Weights of a small GPT-style language model, trained from scratch on English Wikipedia.
Training: a variant of SOAP for these matrices, 1079M tokens, 4117 steps.
Each number is 128 + 24 x the weight over its row's rms, rounded and kept within 0 to 255. Layers, rows and columns count from 0. The size above them is the row's rms in percent of the matrix's.

# layer 9 MLP down (transposed), 3584x896, rms 0.0663, rows 1886-1910, columns 768-831
size [ 90 102  95 101  99  97 102 105  93  93  97  99 100 106 110 104  90 103 102  96  99 104  97 101  87]
[[177 158 129 126  90 187  98 173 139 121  95 136 152 112 143 113  93 143 131 137 130 117 113 132 125 138 131  95 151 129  95 139 127 119 146 139 121 121 141 128 148 176 159 122 165 155 141 133 154 143 153 125  87 161 118 150 134 136 142 119 139 169  93 142]
 [130 109  95 104 153 146 113 124 121 170 114  87 143 113 125 154 122 112 153 113  85 108  67 128 121 118 118 173 161  99 144 147  90 133 114 115 174 122 113 138 143 125 113 160 105 137 121 132 106 160 137 127 107 126 133 118 149 155 120 153 124 100  94  93]
 [131 121 143 134 140 131 132 112 129 141 110 162  92 134  86  97 127 110 107 145 121 119 133 126  83  95 136 159 147 178 124 125 174 117 158 112 125 152 119 116 157 165 123 128 145 148 149 149 154 128 126 141 149 101 149 163 152 154 130 147 140 128 158  92]
 [103 121 126 134 170 141 104 128 115 135 128  73 122 147 121 161 145 139 158 104 155 118 130  98 123 149 107 104 135 121 149 152 129 102 116 149 114 117 145 116 136 116 137 191 145 121  93 109 155 113  77 139  84 108 136 130  91 130 111 133 128 129  83 156]
 [124 129  89  84 121 139 131 123 141 192 114 128 166 119 150 120 132 175 107 160 154 133 134 143 120 146 139 119 113 143 102 121 155 103 139 120 156 127 133 104 136 166 118 140 146 105 124 152 168 144 108 134 139 151 102 144 123 157 143 112 156 102 102 140]
 [158 130  84 118 134 151 143 126 135 102 130 174 129  94 140  94 112  97 143 143 118 118 104 109 150 122 176 110  77 135 121 143 105 171  96 127  85 109 152  97 135 163 132  88 110 110 123 137 115 127 119 164 119 126 114 117 109  43 137  98  83 178  98 159]
 [135 103 130 136 157 148 134 118 115 142 132  95  80 156 114 123 110 119  95 130 140 160 108 104 124  78 114 125 126  97  58 118 119 113 154 143 123 173 111 126 142 116  95 117 107  99 127 153 158 100 117 140 138 143 115 128 142 181 111 136 122 113  97 143]
 [117 160 116 123  55 124 136 136 120 123 155 152 101 140 111 148 141 137 108 121 179 126 146 124 110 132 146 150  98 148 130 135 126 121 131 114 102 129 127  94 141  73 155 129 125 119 125 137 147 100 114 110 155 140 141 144 107 102 152 103 144 120 139 108]
 [119 133 136 167 138 130 142 166 118 124 146 144 107  87 115 137  83 108 150 146  99 172 153 110 130 166 145 132 162 106 118 178 128 115 104 147 102 155 140 108 123 136 106 145 112 157 116 128 126 127  73 140  80 120 124 114 116 151 146 127 154 150 122 104]
 [129 130 126  99 156 136 125 157  86 112 113  71  96 138 132 124 101 155 129 152 155 159 137  90 140 141  94 155  99 112 114 102  79 142 156 118 111 128 110 182 155 125 118 148 117  89 139 105 120 131 114 121  98 105 106  67 155 120 139 136 167  89 159 155]
 [135 139 154 192 131 102 136 112 144 111 126 135 174 121 132 174  52 130  96 133 161 154 102 119  98 135 154 114 134 136 139 143 153 135 146 172 170 137 126 103 148 135 128 150 103 140 157 115 133 135 110 163 119 132 158  80 122 136 104 118  94 178 118 159]
 [141 100 113 157 124 110 133 136 144 111 125 145  99 127 144 118 114 119 122 147 137 104 147  97 139 111 100 121  92 106  98 114 166 129 106 185 137 145 135 141 114 130  95 144 121 142  97 143 118 149 124 113 158 129 122 128 151  61  80 137 112 123  73 114]
 [129 170  94 142 137 147 143 122 117 111 109 116 111 165 149 129 149 150 187 150 118 137 130 113 147 154 119 151 160 147 100 117 128  99 158 129 142 155  81  93 111 115 142 112 132 135 118 171  82 131 141 120 114 147 123 123 151 140 119  99 159 126 115 137]
 [138 145 144 160 120 129 144 105 151 141  92  94 171 190 117  99 105 146 102 121  83 160 129 155 188 107 144 134 150 179 134  94 106  99 136 146 101 160  98 140  96 171 132 108  94 103 106  80 155 148 124 136 118 135 132 139  85 114 119 144 118 150 119 155]
 [161 186 132 142  90 139  77 164 168 131  77 150 147  88 162 128 144 121 140 136 157 116 105 116 137 116 107 102 128 126 126  87 169 154 129 127 140 102 120  96 147 117 114 161  98  83 117 124 105 159 117 131 136 141 121 137 124 153 137 106  98 107 131 103]
 [170 167  74 192 156 114 113  99  96 138 138 136 110 140 164 126 104 114 119 111 134 146 127 173 130 137 102 125 164 128 173 148 149 138 121 141 121 157 117 121 126 121 126 133 105 117 124 149 130 150 170 107 129  88 139 144 134 130 143 120 140 165  77 163]
 [130 182 146  90 106  81 108 148  92  92 103 118 138 101 106 143 119 122 119 151 124 156  96 143  80 100 109 132  98 173  78 105 116 128 135 139 138 136 153 115 184 131 147 157 114 143 114 105 135 117 101 170  73 110 115 103 149 123  96 118 158 129 121 109]
 [134 108 127 153 124 155 130 140 113 116 136  77 153  86 125  74 132  77  93  88 155 164 151 102  73 112 142 133 150 116 116 133 173 144 115 173 119 132 158 134 103 142 128 120 125 124 128  77 138  81  94  96 109 112 113 118 157 180 112 153 100 133 125 143]
 [159 150 104  93 130  71 126 139 122 148 127  99 102 151 154 128  74 144 160 118 149 126 123 183 119 153 146 166 116 137  92 128 136 142 122 142 117  78 105  71 139 155 109 110 120 134  96 102 104 134 138 124 187 127 157  95 102 142 134 118 149 135 125 117]
 [167 147 141  96 139 113 144 156 122  98 140 100 194 111 139 131 135 112 107 184 108 141 127 142 128 123 136 143  85 124 141 115  81 203 118 143 190 141 157 156 136 122 125 166 126  93 148 105 138 158 150 134 104 145 141 114 140 118 143 151 141 106 135 128]
 [163 167 129  95  76 145 145 147 102  87 103 158 104 134 123 180 153 104 143 128  85 115 134 105 112  78  91 125 168  98 122 121  79 134 131 136 106 105  64 100  89  94 150 177 111 136 143 131 130 147 112 139  99 107 126 147 146  99  95 162 114 117 152 133]
 [155  84 203 175 166 101 146 145 115 106 125 155 135 140 179 108 125 126 141 133  82 118 136  88  95 112 109  93 137 138 118 119 104 134 155 112  95 122 100 125 133 124 108 144 118 126 157 166 130 143 115 162 121 118 119 159 110 113 172 146 145 143 197 139]
 [112 164 128 132 152 159 112 108 116 128 120 130 167 175 133 125 119 124 157 128  97  75 135 137 122 107 133  92 128 119 129 126 117  79 114 153 114 119 150  88 127  90 146 125 127 135 131 162  98 153  90 113 120 155 103 109 157 144 128 134 108 114 142  73]
 [114 121 121 128  94  95 114  96 111 102 150 173 108 106 137 164 121 139 141 144 116  99 142 157 138 102  78 109  95 176 129 121 123 112 159 126 135 149 132 146 127 116 134 139 122 170 108 131 167 107 156 142 134 111 128 147 119 122 185 138 147  98 160 102]
 [123 130 130 123  99 117  94 128 122 111 144 116 101 131 118 144 107 139 104  91  86 155 136 104 122 118 129 118 147 121 147 112 109 147 146 139 136 108 177 107 110 149 126 131 115 145 156 140 186 151 129 133 119 154 146 120  71 138  91 141 125 101 130 104]]
# layer 9 MLP up, 3584x896, rms 0.0602, rows 1887-1910, columns 768-831
size [103 105  99  99  99 101 100 117  90  98 103  89 101 120 109  96 107  97 105  98 105 100 101 101]
[[127 116 130 100 104 132 100 129 146 154 121 155 141 117 124 110 143 155 163 167 120 137  95 115 108 151 133 158 155 142 117 156 125 135 103 102 105 137 146 157 162 101 138 147 127  92 114 170 175 131 112 126  91 114 135 151 113 105 106 113 115 110 137 122]
 [119 108 108 157 136 124 130 123 139 150  76 126  69 158 160 137 122 110 134 190 124 104 129 112 117  49 163 101  97 110 130 156 160 120 146 152 134 158  98 129  77 117 111 129 124 134 100 128  95 152 149 118 131  79 102 123 109 107  87  85 107 136  98 149]
 [ 73 128 109 161 101 155 148 130 104 106 139 105 169 113 129 108 110 163 130 130 152 151 158 137 150 120 127 109 118 119 160  80 160 141 103 152 130 114 159  98 146 129  70 112  96 136  96 109  76  92 143 112 119 165 129 130 128 108 163 129 141 149 133 151]
 [102  95 120 170 126 124  99 112 141 130 133 125 151 121 131 155 155 162 133  82 113 123 142  72 149 110  84 119 150 135 172 111 146 167 129 117 120 108 106 129 136  91 142 115 139 133 164 116  98 158 130  99 109 109 164 110 154 114  95  98 117 127 164 121]
 [122 134 160 133 172 116 153 148 157 110 139 102 154 137  91 110 141 105 124 148 127 161 108 124 164 126 137 137 142 139  79 123 130 154 124 144 140 161 122  97 119 149 131 165 100  99 128 170 133  97 146 112 120 157 145 111 111 111 135 119 129  92 132  90]
 [126 107 117 143 127 143 173 120 152 123 119 113 159 109  74 113 116 128 163 147 158 166 145 117 162 106 134 144 156  75 142 152 126 123 181 141 149 119 101 109 136 101  73  98 151 119 110 123 135 144 140 128  96 120 200 125 171 111 110 159 144 119 106 119]
 [169 173  94 101 134 128 112 153 153  85 173  99 172 113  76 148 141 121 114 119 129 141 137 143 114 137 113 150 118 113 111 148 109 100 127 129  91 143 139 109 110 152 116  80 149 165  99 144 134 145 118  98 129 119 146 136  85 147 114 132 158 124 138 122]
 [125 186 123 111  90 138 174  96 127 149 125 139 163 137 133  90 117  99 157 143 152 102 136  88 112  99 142 176 127 161 111 147 105 139 120 125 160 116 118 104 165 131 159 100 117 132 170 122 100  99 135 190 137 129 131  82 150 125 118 137 140 116 124 157]
 [143 129 119 122 123 142 130 135 121 118 151 100 107 166 146 145 114 139 139 112 100 146 143 118 130 158 125 104 130 101 125 146  88 154 120 141  99 128 163 147 164 164 138 112 141 165 116 104  53 122 129 124 141 180 136 170 117 126 131 133  98 142 145 130]
 [106 109 115 218 191 167 142 114 108 157  98 103  75 105 111  88 110 121 155  86 130 152 185 139 109 135 109 145  96 103 133 155 141 121 147 118  95 144 148 127 136 147 111 121 130 133 124 132  87 122 102 128  80 130 133 156 127 106 108 106 153  63 129 161]
 [151 139 136  93  91  92 144  96 119 150 128 111 104 139  83 166 109 109 141 111 136 142 162 120 114 141 173 165 175 143 122 126 173  98 136 106  69 121 131 129 137 171 105 149 109 153 113  96 110 106 159 145 123  80 106 124 129 126 117 137  64 147 121 157]
 [165  99 102 174 103 139 137 107  96 113 184 139 106 128  84 112 124 149 147  84 160  97 110 151 111 163 126 142 159 109 143 141 134 122 105 103 129 171 134 124 149 122 128 149  77 100 134 160 137 143 139 128 108 124 110 117 128 105 146  97 153 138 141 155]
 [148 103 139 144 162 131 150 161 147  92 158  75 155 102 154 130 107 122 148 156 121 127 159 119 125 121 147 130 158 163 117 111 152 110 106 127 123 140 138 118  98 150 133 120 130 110  87 149 155 114 127 100 108  77 136  72 150  96 142  95 130 127  88 116]
 [129 156 120 122 124 174  98 138 126 153  83 146 123  70  98 128 114 131 159 147 129 132 133  97 129 131 133 116 134 180  93 107 147 110 138 151 134 120 139 134 117 105 112 161 109 104 114 150 150 137 119  93 183 136 110 120 131 165 112 152 133 129 131 129]
 [135 154 127 142 126 127 132  71 128 130 114 133 124 110 137 123 126 140 106 106 117 153 124  84 106 139  93 115 116 151 141 124 142  74 119 112 102 136 107 136 159  97 117 117 134 122 102 135  66 126 129 122 128 133  98 141  93 170 124 128  90 137 122 115]
 [106 153 155 131 145 107 131 138 126 132 148  98 127 162 168 120 164 129 139 170 159 124 124 113 137 193 143 102  82 126 166 133 144 116 112 161 136 159 204 134 101 173 148  98 124 144 169  75 151 161 118 127 116 145 118  96 139 138 145 152 100 126 130 105]
 [144 154 123 102 114 180 118 127 133 134  93  98 126 182 102 134 114 153 146 106 129  99 126 147 117 166 144 132 130 149 146 106 119  97 137 181 156 170 110 152 109  76 113  96 109 143 101 155 113 109 143  80 147 122 133 110  81 142 131 123  83 149 128 130]
 [139 179 113  83 103 140 109 190 155 131 116 132 135 154 155 130 127 133 111 114 146 113 137 141 106  97  90 114 180 127 137  97 147 119 127 116 103 140 117 154 153 135 125 123 126 149 148 121 129 141 132  87 116 108 129 137 108 121 117 122 148 112 183 114]
 [ 97 138 134 152 163 135 128 116 150 112 164 113 129 152  80 133 147 121  90 121 141 157 167 117 115 138 138 128  96 108 107 125 151 134 111 149 127 129 119 102  93 151 127 191 110 101 139 145 130 137 115 124 107 147 102 121 116  89 152 121 113 140 115 147]
 [115 143  90 166 146 141 115 136  98 169 132 147 148 161 110 121 128 114 136 116 116 103 148 113 132 145 103 126 130 111 146 134 120 131 148 161 112 116 108 103 111 107 167 118 143  75 152 123 131 148 114 124  94 125 109 148 157 131 166 138 143 151 145  89]
 [144 161  98 117 126 139  92 115 102 153 129  74 130 144  89 117  93 112 152 146 120 133 119 160 143 118 114 137 152 168 119 182 111 136 102 110 143 139 119 131 153 142 151 157 167 138 130 166  91  96  76  95 160 108 168 140 100 139 126 120 142 181 127 172]
 [101 117 143 115 140 134 115  93 159 144 161 160 110 123 153 124 107  89 155 160 147 169 121 156 124 109 116 107 142 120 101 125 123 118 136 148 134 147 148 116 128  95 128 103 158 135 110 121 148 107  83  84 108 117 137 104 118 129  86 137 156  50 128 107]
 [153 132 145 125  86  99 111 105 131 141 130 119 166 125 129 138 116 134  85 149 134 145 132 127 135 130 114 117 105 145 135 169 143  91  83  99 166 163 125 167 165  88 126 128 137 134 148 133 158 146  93 147  96 180 129 107 100 141 109  94 132 127 132 151]
 [154 109 152 127 134 118 130  96 104 124  82 126 118 125 158 120 121 142 118 133 165 146 126 146  95 109 120 146 127 118 133 164 126 122 136 176  86 124 116 139 153 109  91 125  58 124 149  96 145  89 139 110 164 119  95 131 141 122 163 143 143 139 111 163]]